config = dict(
    num_attention_heads=4,
    tie_word_embeddings=True,
    init_std_down=0.00225,
    lr_mult_qkv=0.7,
)
Each number is 500 + 25 x the weight over its row's rms, rounded and kept within 0 to 999. Layers, rows and columns count from 0. Numbers have three digits each. The size before them is the row's rms in percent of the matrix's.

# layer 2 MLP down (transposed), 1280x256, rms 0.159, rows 544-650, columns 192-255
107:472526502513507494506568537496526464483531504491510474501466525467488495511519495527495461522484512500495496511532493449559524451495516552454521480508453515533507495470502530511480524518479525
091:428508488485539535494518525503510494536496506482463486458536501527491516524522506520497480464511550495520475510495505519512529487516487486461496468502515467563497506490524522495518512446501479
091:538467496487465519494450505524487529490484512498509478520483467505498476498549481490491519487515488516505488496527485536574496501476477515514495514520521531506483516507483526465491542483489491
113:488515493493475527499458454489514528493531567515503509503516531550458480501488467491519522528479462508503479530490502557504504499466496547544484494480504475496505495448489443539518541519500516
086:518542476505450505514514496532511527489526489479513478529460520501512506504483496504457530505500499489509518489491489457505495514511472541484504471526466498570514467496499492490478520494493476
100:547435472539495451486534504502494494495444500488483469490537475451496522510518542493515552483494510491505502460515528482533511481480533496488495471505511496466503503521518532491548488508466514
099:520487494478486497507489544516511480499472491488483459511509515498483556525457470528499512527499468488456497514471544514529497495488535534538520510490506529459509499458557528514503499542479504
094:490530497507488517557482461484526535540458510491508512475497529531532489446495499500479496481493530500444463473521539491524497472568484470503510476513508508472526499481509558505479526529484501
103:503451523511502515501522506505524519509495518498493478522476502448500459502504507520490502486505489479488514463495486512471553540504490524489525504479466491540526496505454500496538527495515497
084:474494492445471517498449509495516493500437488510502550489481526518533507519494507477488505477521526507544512521479484488489504479502470520534504479497479512478491477526526512495491513504500516
108:486497536467537505518514507486533497459514513535527470481508529485478556499505523453474492490528488513462506490493514471499504528480469479462500540505506478517515518503508492470529490479542508
106:518435510522483495467534480534487505517471528518496563532561503516495517512474494520479514520484480502506534513478512455492436461499485533492525507527502523455520514493526487459510519518497537
102:544533532501501478542459503455535534512522519450521478505499429471527522478536534491493479507486522518529485505536548529486482468480484487506498533480525504482505500494495524501499520482502486
115:512527464498534469528502501534521504501456530522550537514500482498544440470473511472504518482549548510501518441500512499517472520559479485438524519451537473496496512507491481503529501505498459
097:513455496482474532516497478523487460471499475501497511509486485466518518488470503494475512521499452523461558460472488451517516521488500534491494491519523491507494510507545507483514521466527533
105:443441449468505518506502478483465478485484537473501492467537456503556466513473450462496478475458494528497502494503512538503493515524505478509478510480503486492439485509536516534480494474531472
105:551489517482492505507466478484523488509505483511485501514487481492458479517547517516499529505471522503460493486484515563517543482506506502460503507487479487472497521500514497506474491510521466
092:521483484522521502521518520520471478485512518547503515483552497505473471473522482546534528474448437541447517479510537535529465519457522522531514474499488526507510533488484464520514512514501472
092:498513455484519490510490498503515511509463464526438480521503489535500502482519520496511514512499517437462452549514518501553511470551487521458503499529502475522523472539541532500484505547528531
078:543471557529529489493512541513508495437496522491524493525509480468508527504540477467517505511517496452489461525422505540513511486488514515512509511484491508469513538500534494534547527492506502
098:517509519510528503482463486497484478520461511487516501471526533505516531539539493528505508512487507514522517558450493523513515499493497488511495490531526492503496537491480473538455481470508468
086:514481494502469497478515516525501471493507516559495480482526436496512451470573513535510547470509504508510483495529530519462481536492523526497522494549499531499524473516497471491497463527525500
092:517473520507453501484535537536472460516501530464455494488506488489527507512524497509530489471456512478542552481491529496506508512448482487504517528479504508510492524507491447506502532511531545
112:490507523514512532530485505509509449519507522511507516514539463482505546478496516519507480505464494528452481522525508486512515472478512502479478534500505461548456504494538478491519462511506474
090:495510529501504524481506463514539485497514473488518472509473499505498461517524483450469491481498483491526501459530493529479488519499484479471479490488470534503520546473524510547525533522538487
110:504487517521490489479505477526476507436489523498484524532487556496526506506527461504529486474480485519488520461502503512505481484488534524435501550515497503484471460522515464537511532460519519
097:529481543515463485479493542518469502512502475540491477486468534506507495468507491497509505473471500531522498523476548515479468476491508464491483450462499527590481522477498528510514504556493460
100:511484520512522494482531516539465447452524504496461509521506514487512542506489556481485450499502537528548493498497488531535497432470498491475473512489491476500497509523462495493531499518506487
108:509468479529488488494515480486539523434448511450510462515456439489553508507477457501495546509470467503519497502504492469480483499497436527518515528505520522537522498533509510495499512487480489
095:522501501491560493520511477515470498505521514514513508502467539503512487521504514456501553490515483489488520503517457508505511468522498506485513485490514470521523473486516490468500549477469454
116:451456535507574479569541497482497516507508508465492483500517490515486504482558499517522495491465466500481463494540486476513453472540505501495479524476501466481473504546474464470485515501484442
100:507501515520509528500515487495470498493487495498528489482483519446466462474505510572535518510512506497479452473506459474491527495454470504506524505502482483501488537509480463476517470500506473
105:473496516490509546478480554518484455510506482506530493488507518495479475494501488502463484504478478462464517544484518488436503507499563515511494521489495463447489525498537474539462496472504486
083:513513513507472502549461493501459507506509464543478472489481502488508501444512511495517502514472500493486500501520545469541539452492480513506491585485503488508521517488504507493501478517529464
103:501459466497499485459516499513413517500468543510491578468480477453551486492489486469523535438499483515535512491499516496483469483508511468499479515453494528535459500489484488516486517511478541
091:482558529508560469508470504491495526508504512452512501494517479443488501459503498516465536504484520468499512528530522497504492511475482551489466454478555492512495528495458486493543542457537533
107:515495499511541537496496501491532502518540529558544493464504522481496560543475546481498532483519522471521501505479534506444502514536514514513510487487544442486523473490514517479502488450525517
086:469468488530521504464532513470489507505475477504495485504512529536505514486544482511493469528516534502458502496518498554472465445532519506518508515483454490471504496503494510513472419493528485
097:490495525500522458563518494531493501500484526500509542543517479503538478511500536494473481537481513531545506457459492477497496493519477503564479480529532510481529538531471502529497513553521491
111:514476512518535495536491481506513498511509496492520509501493508474499511459471490494529497479526559528481508479554486457518537497436452489505500523496487495548487464493472533497510474545480590
082:483554464514537472478472533489465507458534509488465502503514500521466493476503531541514519508480488538538490488512508536473482522517532527529475505525485491504512519534495507502510480535548500
095:484538492465475486507526518549508544545518500539496480487494499513529466502552481500466540508498487478487478520501516524519466503493489499471493499499510493532462542539530485511457521488473507
090:473530519485514471475458447532484480473449476522523550524536456499497528473485522502517499516475507491507490494522500490495481516493533503509493512526464498502531513488476504499459532542515491
104:532477497472483518506478496524477536473488533495486484515525467532478498487500481519487495460464506469482482534487460511490528489488490461483515511516508478462516462486488500516506473451521538
104:494537482502502512477517521498473452509487494475515478488543522521552444460560537516553517478540510507547480500499482503480491447498465494502503485475508542501521554503540494452495513537506492
089:502508519536499474463474500523498476508537482497539481501483462499466522505557469461535500501481505522506489468506502521473480483493524480523503467528494480508457514519516530517489507519476495
095:474512450521498496515503501512537541426471508473559473495499527489502503510500498491542497471575479532563499508507500529498557461470498505483495450486487514496497479484514465511521467496452479
107:543542473496473499543464470528501478499495511504526460495472501492525500497463498510486463520522501516533489481460524507508522507481466525504548535487462486490538449533503505469508532487517540
111:521496476474487517529519477462522479513510504511541503489510455506495489520481473459484489504482485492463445482497515485511478487548504501557501499468483539507501424516510485512502495485504526
086:501464466479527491514495501531544431529464485509472528526523498501522486546511522506530518470496475513496501539484499530573462459518493448524500510465497548474496493500536512511500524498507512
113:494496498519484513529493460527511518536509450478496503512492500473516517514531518501455513519520513507508467519520524523468481507470494513490494560487470509491515485520499533467550531559535479
108:520511485521485486527490577503505497522454486489528471493519552523496474534478530509528491486479529515499518506508503532513500539483506481493516491497518493499478491492517483427491517489479503
098:494470453466520505511470503512521532517521497543516527530514503468479514509546454549479489481498514505475514520513525504512463505497511524496533491495477535503532467489561529492511508507497514
106:458500503455479523540500560522515449526516502483544521500515534476492490495431449512468445519566525512545494518490493522475501498502516480500480514526470481506516528527528460534496529517540495
099:532486495467474466478467506508555496487478533510454483516546496459499538500510492515493567493466484493500522483490488516521482545457518532501474558496520482478497516482563517471512485530497481
091:462478541476527502518506500479444531512494514496525523544503521489502510525450477498509480493530472528555534520504507498483475485453490488490516496461507489466489519484490473480508546482505522
103:520507521500493536538507495539510523497502495472509472539545457524480551535489479505492498536512491565531470511525537518459484536492514492528487460503456482536529507492505486508533505476527514
103:531438485521494507522485490488492539520561516508488496523483467498509518480478536430518498501516480478487496484508520530482526521491480454486523495498559479526516465479480489530505490505529507
124:547530477493518502512487482493538527506458487519451468484520463488485473471463496444508504548479495524494465501565531516473496477507486496525501484462515509516501508488417495504503515500541510
104:519524534478491475513504496452446516516522493552515489535507476514512505500511497481474491538478480489463517508504500514536463502488491469481513519493480550482520482486515459496504464506490509
092:505513520492475499521530528477496512447493514456507514550505538541514552497493500522457512459478466470448506499473527459493486512497508510520523507475471462485493511515476516505544508497512544
100:491522484518495496487485440490531504523468503475480511479510509499505491505465485484505464570506517487545440487529502474500491504525490445551475485521514491503523512533458525518479505524509502
104:520491505496549507548468479501489473547504519538525484489522469453504502487498539493476505525479479514499519459513514470471516489486474504525480487521485515521517524478502459536489508467531496
099:460449515504507497499551490508474508504449542486513466508543525497516526503490505485510508469496507496467512536509467511532523486490520510430525484495476467524467493514492548510504547480492513
094:500495517488516513517494473516519473475500530526487441496467506481572499496514507501451473463521513548507495532528501526516483543522484449486534540476495492496490473537505471447501470495484503
122:502498537513527516555540518479466517527500481506476504451487522453500495504420449478526486498497489495517475451537489515476480507526509480484474455499486508492491510505498515507551529538537467
086:508503527524515503446521473477447482506540459478491495490499486505481504454498490524503523482476504538450470487512486515524527490446518544538542531455495533498510505465431514490505485456469556
097:456497495518432519494507489483498551482514470499470504529525479522423477511457495450502526467525485496500515527511537467487515490530461539473478506493517507530497523486457500477520481494455524
116:480531545503467487500510458472520535550502533519522514502476485528494478505527499491489464508480502475484467563466460500498517520488502506496507529474509523499470527441487528547530525507515467
103:499477479521540499531531441488501486511469546517478465531486545478530527510503443505535497506492486547512519522516504487494527499490426477492504460504473467514494509507488497507537489518494459
096:497477510501529521547501496499536477494461463472497515501542495528540494464510503488512517455510491509471477529508477481513456531465525505516545496506524513536526521482538440493509527514509490
096:537486489498505490507525466525501501499455499502510465536474479493471492477518528489475501537511510509483513515499486483466509461539427490513508471506493507526476487489505489490531514473486486
097:470494507503524532490499478478524458516475459488519449507481503503486489459527499483462491506462463524505470506510482525502514527554467516498513518516503547470510506476475471455474527472492487
081:512511534529517551510493500512513496484474512468483524506485496505499489534500512531534481482468500482468496539513483537486486510486519506483462537533495555514455493487507476558505513502480540
086:501507483525493502505501517529503521518500484469487536458503511520492526570475481496506522491535515496507497524477527493501485510512462469515506497513509438459483495483501488516530487475469489
098:507465489522530462501513478505473471541526472470523547461521535471516522489496539503507492495469476441470503513537491535511528527524485500430493540517548463487498488485503511496462493464506525
096:506544525488500502487494528505518452522525475514503454471475515516529514521528477560525567530491493512492526496500509502493513504468500492446519531472511485516536472528494558519513491532483545
090:454519509469492512538524487493528484517485495498500490439530501518530488539496478529483531456491519487474492522452494526490476533507467501534502491523521531523469507481543452495531480504492490
126:529488473479505474513500478519503483498490501484527518514528542451486520482441526487537522497521460489516528484522498497468506505492456523515501484463492488541505467514498494506527552505530540
116:451463506520477488498429532491506481490479517464473483477554483497515497505559489487501491502510494511494428491469504505495542525523516480485505491524516505552491489486542515548495498530461513
124:486485461514516457448496507484503505530492504455500538483493476482524489547469530492499506494491507498489487441510465483486520508522497492512499451489517506542504506548518481483499495489443512
093:446494452509501507535494498476543518529494492512495496485516460508534512520530532524482493494503486484527511521471475505510447490548516485520512525537547534496490508447514502487498466518489483
105:492513499490489518535453532509454539516538523525506483513508462501493472527515472478477492532483478461511515491467514513523472515478505502489490504481544522483500492472494497527497445532525526
096:495517473536517520467494516493524522536503476494498513463469470436538455497510447479525492530496465496479481504487469527522446497470506483486452506476521512496519467480503491510475529483571480
089:477542516510523518497512514519494473482497523497495498494569485515530513514526496484510444518483522459515535522496501508553503472523514492513491522524465460503504538491512490532500495482499510
108:482508487512502520559459495475528531518493477488517521503475502480478509492515516487486486533518466525501529496487535452531521481479453470472509512454517509442485500500468504497505466515505507
108:466510489449514486489489499505494478486506483502477559485540498482463538482498502508562539468489520520466494486522532494487514485487536503463497511497506515475502460518469495483497517461501466
103:485503473507501493530539483512504520519527539459504526512510486488465457543483496499495462503452536479499454480525510500477473523473557487490481436527471525491509514489519520435474481539501519
093:511492511471514448489517547477492513484505484488471522501526488458496475488483487494514512499494473481535436514543482511473507504476527498456548497508508474495493505502454494502522476529503543
090:483500491501511497479534492545490460530470499514487497461481508448469527558515518496488475515461486499427478463492470473490523506507466524531470487451499491505522522502509501504452479436502535
107:519507510499521488541555482535502483524455492513476479523514472491485459524496525492505470515465522533492480494577487476512507520521516475449457455468495492476511507481516509475505460566529466
096:528493519511468531494538521495504501529510524482504475499512478526443481480484467486491496462484454523511475454518492516475530551505478499506523491443529495510492492558486493498501517502483477
096:456494492533542490475528446548490546484501532563470487476529505481541501480516528505515534468504553476475488476540470501476505482488532486505474492513487484514505483526483561516509463564482467
112:523518507531461523491513523502462496475536502504483516509480476449469527511490467500500460525539476474486473457500545542475517502549519510515471495500468502462496495512473508526497533504513458
088:468502483537495461505485500481469510475492497473536473509503528482506496490499482523492531450530505489500504476532493444512514552522519523505527476515519464477494510524525482466494477570535553
092:476495488472509515527504482530473513521503556523518513542501481485532505518456509474504453520491496489547471498545524469506509508458510507501493536494475476521472513517480485501519520504491492
093:472523510499537461543496511469509531497485465521485522498532498473493496440507543441489501521484564511483487521525492466523506520482461503488511522520518523518509478503493494505532490502492464
074:519513453492512459496515477518474493473542510461491473489499477516460506509531524511486513501522499454521505492472512494534468481499501506514549476509454475529516479458493512536500518462463451
094:477478547472485508508486510511542499538507484465500543529462508515534517455469491495461544507535516520481463476531502490541513528498434465506506485514473483479494486512453505508481484496503515
090:522500504511502496475427494505435493504532559545490421502510520499549490453516473557521512502505531473500526486496514473506523480529495479463468497512503460472515531537496535496492490501473528
110:523504542547483518497486490497515506521492522541524482514499476555531522514449459496505519492510518522497438546473483494507451516468506504545495501496492521457504462530531516470508480477550449
095:488461519495523492531507526452503514500518503477493445454531477461493533493494532490482484516529484506495504538510510498509518547474494519502474500478493488521476471514478490505505505510446551
103:512511508471488543476510488538504449496458473500465486473517478526503474534511464457502491499496472491545498507459493483481479463484485497537513515523506555470499493457522477554537469519485542
100:501562520536493459450514545522503482467517553498491468524495460503502465487488518512490528530497522512490544449476539489500522479472520515531492498474503456467528483500510529515480486490522480
112:494548490556493528514449482498552499532490502516492492495537500514458511472498507489506496537506513535510470530519560486478473513453499451524492504476486478514520544484452482517507491481511467
110:512529490563553497514448495546480482529480519504509505464518552500437477506503476505488504518538478503471470502495499471475483476504536486477530502501506522505506532522529491549528540497515499
094:524447482500568511563561535512514495526540503491499464544492510488550516509493479472517507486515482489496514514516502485510490496504472497505491532496539534553516492525489515512531496500515490
# layer 2 MLP up, 1280x256, rms 0.112, rows 545-651, columns 192-255
098:547519502477489516458518534496549494451514475506503500516516474496498528466468522479496471496472475476516549461487523509543476539504532524485451458539438512522512495501496450462481502554466522
092:498486561521519491465499475468539473496481480520501518512500524488518441479484586482555551462501499497501516510493462534495426484480472518519528490524528491518528517496501490498543499482521520
108:494497490517464474500486565534492515468506486505511530474506470451495505513480544483481481481484491499523488506566534497488482447518521493521502522477472501521514475495454469485545464472488487
092:521525480496514489468498518528505464496481509506482508481475476452466478543501503530555520509478506472478557515541454525496452513524522498431498514502502522483509503511484479567474463483518454
099:506541503485512463557486499465511484477524492525516495518472499505504529500480549496483498504485468485491477544463580507518502506479497488512491471494453475468535489514503475498511529484442504
095:491487487502503482493505444449510549473499486503543510498463507512521506487509543470496513478497530480514511478534510512493520488490453424531495479515524511513508549518489518458472467506484481
099:496490498504501530467502499516509507491532545497491469498476438498506525506533531509523488541506501496508502482512488502510521520445504510481495522480522489541473508499496496468515502485518503
113:503485508494496500527504526482497496456520496511535484484485503516498485494465483477494517494495512520548515525480483455495489503469492447498520528463503555485495497535515507495555479529540510
086:463477502517481504495501532522527474508497517468510503513456514476487532481495515516494467539555529489529513453516499488497529515508512512522496500524514523510482514457489504528450511527481493
104:487457513489537490514504487466478495476495512549502494489465489540519489503493453514495490519522569469488504514480490532484502537497491510487500461485481517463540488502459488490523485492485461
109:497520484495478461488547505524477504517525483491474523477472490549451515481481450511484502458503506535532422512480496501480467488520484516556500507502511497506481498477517501496523519523431547
106:467487458501481515474497490536541468474430476512539500464523510506507494509461477518553502512487486484479521490470450503524489485459504492479502473519460529514450512514503464501494550473495547
111:519536510508553497480527494479486485484496538484533498539504505474489481523499507488527512455485483494508434525478516529502486504499454450514441526470494527503508477509533480473514535517483461
095:468507497538519528448490513494526472475499497487506553525472500427488539508520497491490487454469461476478427517482493463472523474509506525499521489469547501457550486484493479513522510519508536
105:488537506510476475489509518513456489523516502467539495532476438500493520491503544467495518460537539511521483533477511499489476514466486498481512533503524541507508466480519488528471513538486514
104:481514480489514509484475478512510528516490468484454501522502564519483511496501493533451531531497504464445500518517480507456492505521492514510475498499533476499523494535463486471500505502490520
093:507501505470478519462476510436475510521514487516494508524471457511498429496502503503483514559512529509497513515473464496517487460473468481549464517529494496486491505490514490538468477502484515
093:506493488495471524487539484546521463476527518458532504465490484520514544570460485479515476508523509504468510479539467517485474564459488530554465507476515557484510548524464473489513535464495482
089:512519510455456520495516502498455539562520507539490508494506546510536502544506497510492542508498475520480539468521507497515532496470507518471499517498455467486530526499498505485510483507497447
099:502479537541521504521482534521522480491520494525518550479483464482530460501499494511532495482508521502507487473512428492488517505513501513495563489495496501477502515492507497481509513476491482
088:470482456482461484453463519434451507519492498492556527509469529484537495519488508501486514500497514531472511490506477515511550485498502488505509490466507523496497483556490537513495502493501445
099:459498491528470475458498520503512474507488505514495513510468506499472494470441520507530547519453464524500488519509499485487473508538531516506494483488523493463492445502516514518463494506472496
104:456520492522548506516507528429491545483489456476433486466490532522512492509498479450517490496504517538479499500512479530489504479517489481515505502465527509489500482505482494534537526500494498
088:483490506502514464506492524505481515506483507499458499538527517486475491470491524515531526517474497545526496549484470504484494497540529483499525541495506501508452449521505500443472471468493483
110:542491487514557473519489540489505492548491458487497485478491524498474538524515533529514489495537466466519520481500482487512503517488511476518488447525524474488467489508512507494518491484547510
097:487516551465503537497479526497543479520500507481499513533502500506533516505527481502483518521472530475497478482501506473483510491485500424477444557455524496521472550490508474516531488491536501
096:533491515496495509508481492462472499525519555517509521518459454539539441517511486507495539486528505479495483535490496509509535518489483495488501432524489502534478523514496496501487489489528497
106:462526507519503483454486494483516480495499549472480516490516460488522521536492523477498493518516468533549507500545516553492481517502495487529512545506496497533521507505527512519478523499465516
092:535518503466541510537450467525522490527500505531483507516535529497484496500515531470521534536500492448454503522490507497565465487514510508502520482489469473519537531480485495483498503465497509
111:472496537475532553506492483519454497500505508471502528476503481534518483509496461507512525531513499488527484484460520488490500524473528468490505443496511526505485447509482543480473517483471510
100:477509542472507496504500466497526508503512495527464519518457469504492527526439498468511502526510519479511530484526500555516482509491507460555508520445494547474486474458489538508447522500507492
109:479531472466494507519493495466488504492501467497485523461499488502491533529529488525432509447489484480482478502501511481501540523539522501491495493469500484497487517495484522528519497495486490
093:490457504504532499481524455499530515488562490495506529523504520525518481496532510507501517504528500521495474556452501488497465535450462483463503500487490530479538466479511507454532530507472492
107:520531521479529536522494490492510452521556504494494497520496502518490479507492501519533522473464447487502513490502552519513491491520485489502481533548478493499480512539513513495464480524502458
100:468459497521459508478528487496505548468479481581498494515491534526517526508511494456508494487509540538490509478504498494472513464496511488504525492486505502535488508538535561508489447540509550
104:513496490530517510524499474515494494508514521536529492506517531502511452514516480514447537501551521503487515495518486524522482488543525439509515488477497472519514482540502474502531447488502462
092:459502518461487523480486487479507478537507477470499506554466521513499469520460461486467477496485510555500459489475490490504515557455514474502489469470509526563512466545484496536539555530477512
098:468477465488504517500511520451517543487497514506487484477496525477485455461500515505509527508515504540490452509472499534521528499490532473537534484506484509491486480434492501504486506472519528
104:515537474479448511491525502440492514533527520499471540481500505532535518531485511514541519458477478493496513526516456498475513495469533530490478500508513528563498501484522460502484494463437537
083:470497494475530485471505476505503478509471507506474516499451521485508486561505481527503521505497532487509494542496491502518491490508524477494474505498546502486523565472531476486505551465463489
096:552500519534476501506491484495507498500510522450471521505513533462549507454517528474490484517482483485517445444489518482474489481515468469514463528463501510487459478496503529485540552481544486
101:491483493500525520525537489452549483493482505518502479505526553521538504524492437494491484484502497495465505522461485521512506511492448492493541483493494551482431516554504509465522493484514494
107:505510495535535481483489505505481478502533489492486495513497540490506546504459490463507498509490513528452519463537522513495491487502492492488480457486497518486493452570512493489493513494490433
105:502490533490525461483446499464488485517516485519491491493500468499483493557505474503527486505515514495491444551503543455508479479518549556534490494486493462516488531511503513452536548528487485
087:479472460514499519512477473468520478455506498490528496486503476529495532491526517532532522451496471491544453513466537510503510516452518484490526486492535485506483524512490477530495504520504491
093:545495482474487517485492506445460513474508467510496481532498541480513493533512513534502478515474528496534498465495480462500470509514508507539472516480533477517506506480571485493472510491500458
113:519531516491520522489506526493512541444512473505490488510486524522499526522500488548476525446501503499540505520505494458466476512502505576538503505538543520521507492481510479450524498500459518
108:525531509492530525527490529534510535516497480486551486524469445510529522479487478502468484542511522456551484512521503542477518526500502465515521491538515509480502486527480511508498503525517466
091:529536503478467498440474527496502537452503517531542486476481488503485488487500535533485474509514521500486526511476523499448549539463515523487508508501471467545506449504469471484488465546484505
105:532498484502525486526508500480514537508519506495492485523467537532487443494517469456468506543530522474478468505494528455509465480476516492477545514534486502504493532501498439460518448518526459
105:507527497459480511513503523505529514520474545475525516490520507483535474520502502482510482563477490500470511476503505512468472518468492485448477482465457524494536464498494509489509489536455515
105:533531481504463519464530522517430490472458454510483495493490506515496516519466515474498553560502482508522488518481472462552534476512544456512479559494518488511518510506480469488527497478481502
103:475520459501489488458506506490526504505490484549515474521500520525507537473512539487525535492503439519514489483523542542452481540508518504501495520525498490497458511475475490459537533465481479
102:478562509485544466489525550524479475514485498517461504528518470481486495531522512496494531520508537472512520456507492513537518521502542511547498501458514506507501477481511479521504518444466498
095:496492481483565534512524471534477533513498491555473447500541464511451504554537498490478485476472483510459543508459450501537487506504538505506510514457489527500518519482492523518476514489468449
092:477483508487491525460513503511459449507514538478505530507491493500537466525475533491473487511559484475496522516532482508492482509483492504521488495491479564465516489509477524515501447514479483
106:504496490515483528472506513510495473495523512485541505484504411473554508489460492514524502480489492512481513507540510466529484519501503482495509506497510508486536470496480473470462541526494482
114:506472501511548521471490493476477509535464527555507529464483495533493512487490499509487520483502493480533482529504456495527486532541506502453492496478475474461520461503446475499531478489430475
099:483520487555505518458523503503469497475491522466505507482477496488499530461490525521476494478512489472507504475501519511500531534493523508527493482510508523505516505536471520479516494479540464
095:495431518532520462496495515539511464503522465503456529435533489467502474499525508514513505506496522497545472467542497461489501452484519511453519531548518504520474544537482474527510498531459478
096:466513480501505534514461471483482531475489468514502517528533564497466488486504474472490517447477523504436522505490480492476528479475545470483504459501466497502505520502506489499502500528500502
101:494482482524541537495498515502497489519484524504500527510449510484514521473497431511501528520452507503518543516500498513484498470518519483442515511455526466473487521471508476451469508525506520
099:498516487495466535480512494453510495517515519480553498528488512526503487486473461509495529511506514535545574529501517509504515525509479523528475505474520502472529495495527505503470478503463520
098:492444506463523521525506505486535520519454494464515557500538485492499445471538522505542471494485523468488496525508487521511476492540490471523495472543475490503497488476443510543494540500479493
111:501514529490528506538516495495540527540511521471533553523506524439461519469494500493465519487471517473500476500505525486468471503514491486533476503512543539508512513523493524462512539529500512
096:478514444535475519514527494484518520459525516478462507497496471492540519507532462489531529517477471462494525526484522473478523465497492489539526504512487445520527518464522473467528490508485476
093:485529502508531552503510482449542494489486493492490506530551505496487527514459501535515559517502470504491455484534501527525506488518512501511536490501525534520492493502524465499501468491536532
103:500478473508474514501460523490497534445459481545438483516476518484479502489475520447501494500480517462463570500537485509470457498501478453496456466515466473512468472522483511519469526475525488
095:473497493470501502453506584501526511533496486468492504483539496494483453519440561489491487475474470489482511511509480537511536512503518481492506512518482455471489448512510501477528519475478512
106:504487480482526454461520520468477534511459537467496531506464450508533537519468521479514481523495490453484519489507485520473538454529474508446470506480530478500501508542462507486494465462503514
095:495497484488507500523515459533491521465540513507555525482469488547456502517475522517480501500498515476487484509502505558521481497527490478522513498506460472471476489461501514479501455465495514
107:511501494459497471486484504522487514476500506507494561476507496520485508517496557510514514501514512525489476490497487471480509506499483497513467455517526477476502503532477486481516469517479512
099:522494481489480482529505496489504499504500504521490500531523493508498483507467528521455528505511499514507515484504468474508510513520440467526524480499497453493512525499507504451471521513495435
087:465455509484506486489533491501513538509498513482478476490514472483517518468511554503479472477439499514463499503472510531473508514465563488485499510455539528525474507471542468481525520469514477
104:515475498474495524459497549455518494513519426498494513494486528504484480485525497458475503539508482509470480499486503476523502487502505484492503499534490531518532463521461507519498518493522457
090:524484524492496500514500500477498527531499528491434484477562529552497488495525551492490473499514469487546526475511473465507442502490485476512546491534535499543481509447456500478533492505479520
091:490492489530486503478493437512501504515528486485504523541522482494497514471503483455514497526515509508475525537508527529490503500534535533480449500512511521491510463496500485498531506556512514
123:478511501469516500480494509535550521508497502498506496522520471543478510505499486452494545461483522522504526483476495536507482531500516518508470501505543509494508490512472511528535528474503519
110:497509494546530513477514510462519470495554489510522497499491487522465500509479497509507549519515559528505493512512513558506492509479485515499579478476537466495492490513479488509491454497527451
122:424502493563506462486490527458537472551465501484487519522461449510502493485587520484535487554531491492464512497527472516493491473481548497514532502502481494485494473514530489500496512534490459
102:485517518523501493486499525507487465498530543499504480491461528524491561483506511481477460474507484495486485517502556494506493504499501491518480484480486511523467457505506516482501557515532524
107:487518519502508511495484495502539488454496459512540494492488522477527558486525459525529512510528509456530458513467463493485481509518452524551468528463511497469490514501466489505475473469492493
099:516442514497448499478500507518462441521492520515497491461531531505501500483570515483558494472495555515560510523463502515489508474489486506485500516520545478501472506515481500513488485545464514
092:495498522529507486502521487512494523531520497490538500488455460455490579481504493489476495463537464551474518480483512510448463515464501499482498518487506502524468484502527506509519482526531500
104:536523461513496482488527487510484472551523499469494497476488516501482513484510512520510520518489487499540514544518451505505448514491509510550532512487495476464486473500507517507540503464470501
097:500529479510487541507489533487482494494524489511469510485502514533452448486494481495490522497498516526512502471511474559504513491499438470506476514474556460492474491568527497521508442506501526
100:522529516507500518545455501427496515504480505482498533514524519444499537470493540498511460518504509482491511516472525495425494513493489507536499523494493485506542508552458491503516453504457517
089:488469488477516495518485479497493490502501435497502506521469474549524488524535475510502487477527522478505504496479480525500517495522489495548514515503504459516497499494528433468531499528508485
096:471477472462530528537559500467544490514473511517480497486528512475516584471502501534509477490513501475461505474521485511491548455497540495456525488521496539470535487481486518437517522511501487
105:494504507482496533501522521507450539476492518469496539502542464532495496475489569490463528513487507521494472534494497504508476455503515487527479523479513523538505526492531539498504479519525489
099:446485525489527475529508452518484533471481499520479523544520495499496475460492488535475529506485508512471487512481494515462528474481465492505484532476508488506503504497467510494506483497518486
095:507466518528518455526512480512551457506507478503473483537507462478515467487524530451540488505464479477454504503501470508486509486530456530499502476501513527504510499517506478517500481456504483
103:510471512477498518517485469470574511514466474489478535542483505502477492494507511477513529500465500571559506479513475539501478501477499516490491475515497535506486482549506523495464503490467511
085:518470493507491459498511448494484495516518514511518541485447497521533508507478506509522565487503531503501472491468548486502562522481492484503567511490520500497509500526502476499521510495508483
091:572509540532497511493454504462480493498469505452485495499475496509494502478494506514457499468508496512462510502516493465514474515464521475513529466473484519550497477504567513501519501531534526
096:503480481478464544462483509475520545518480458501488503504524500574500478495516498485502490469508525514497500465533520508485495486432553504472495472462569449531486500541512454514483499523454499
076:509493478492512514480494462457496495498445531498550486482466491537537476507520477472550459478521468498500510553568510483516451474513493464491482449503541506462479475496513529486511504494521525
098:512506461488471525540505477544430447477495495525511506514475537519484523461499540488471482473505476489505511470492528501490512512490520509518502480478498529486495505470511474509497524487513542
094:521530516489501493499448505455491476508498509493529515529508512542523480506510495476487548527488498499474525527518467501484484470479507524579452519498553516499494512441520482524521532465521509
098:502476460494466495473492455434517546545505460516516504507494525542501507511477503474465537526488482484464503483476538497507521519499500448496471487508558459495535502551521487497513485563493464
094:501463514503504505498528480478474467510493485536490538515500503495522454528512469496488501521496518466511464505515522478506516448523519534496527469492472522483528492462471534473541455544498523
108:466520482492517488521466504490534512506461524493537512483484467518495502481509517522460491487516509480459463470536479490483506492515509522503500436494532493499478508515475510471526490516488529
089:466515493472524514497484504511497499492492534471509449536477492432505486519477486514497508520462504482491460510526480505510463478509480491455480443494490544490493487465508467533522501486478512
103:514480496505511506473435455496504472485517542511458514501473523500519504531493457517510490489512512524501526514451477500500516490510481449494531517493518532477498482494461536494557523488476529
105:473486478504499521496513484462517539493516517447496465456496490507528538464487488476550456493486530511496462503442489543501511470523499493533500523525527534509506532481496501464511510529497460
099:484495499531528542462497522501509428460477450505473508507511526465503519535523473507527481493470501527516524519519458489458441539515536541453491495514519487489502461509525489506489489521497450
101:477489488522517489519479493526500509485512471477490483504519486513480530462520517503533540522529536546511498500505484525483471484507492528477508511508549493495468475526471499499534472505536518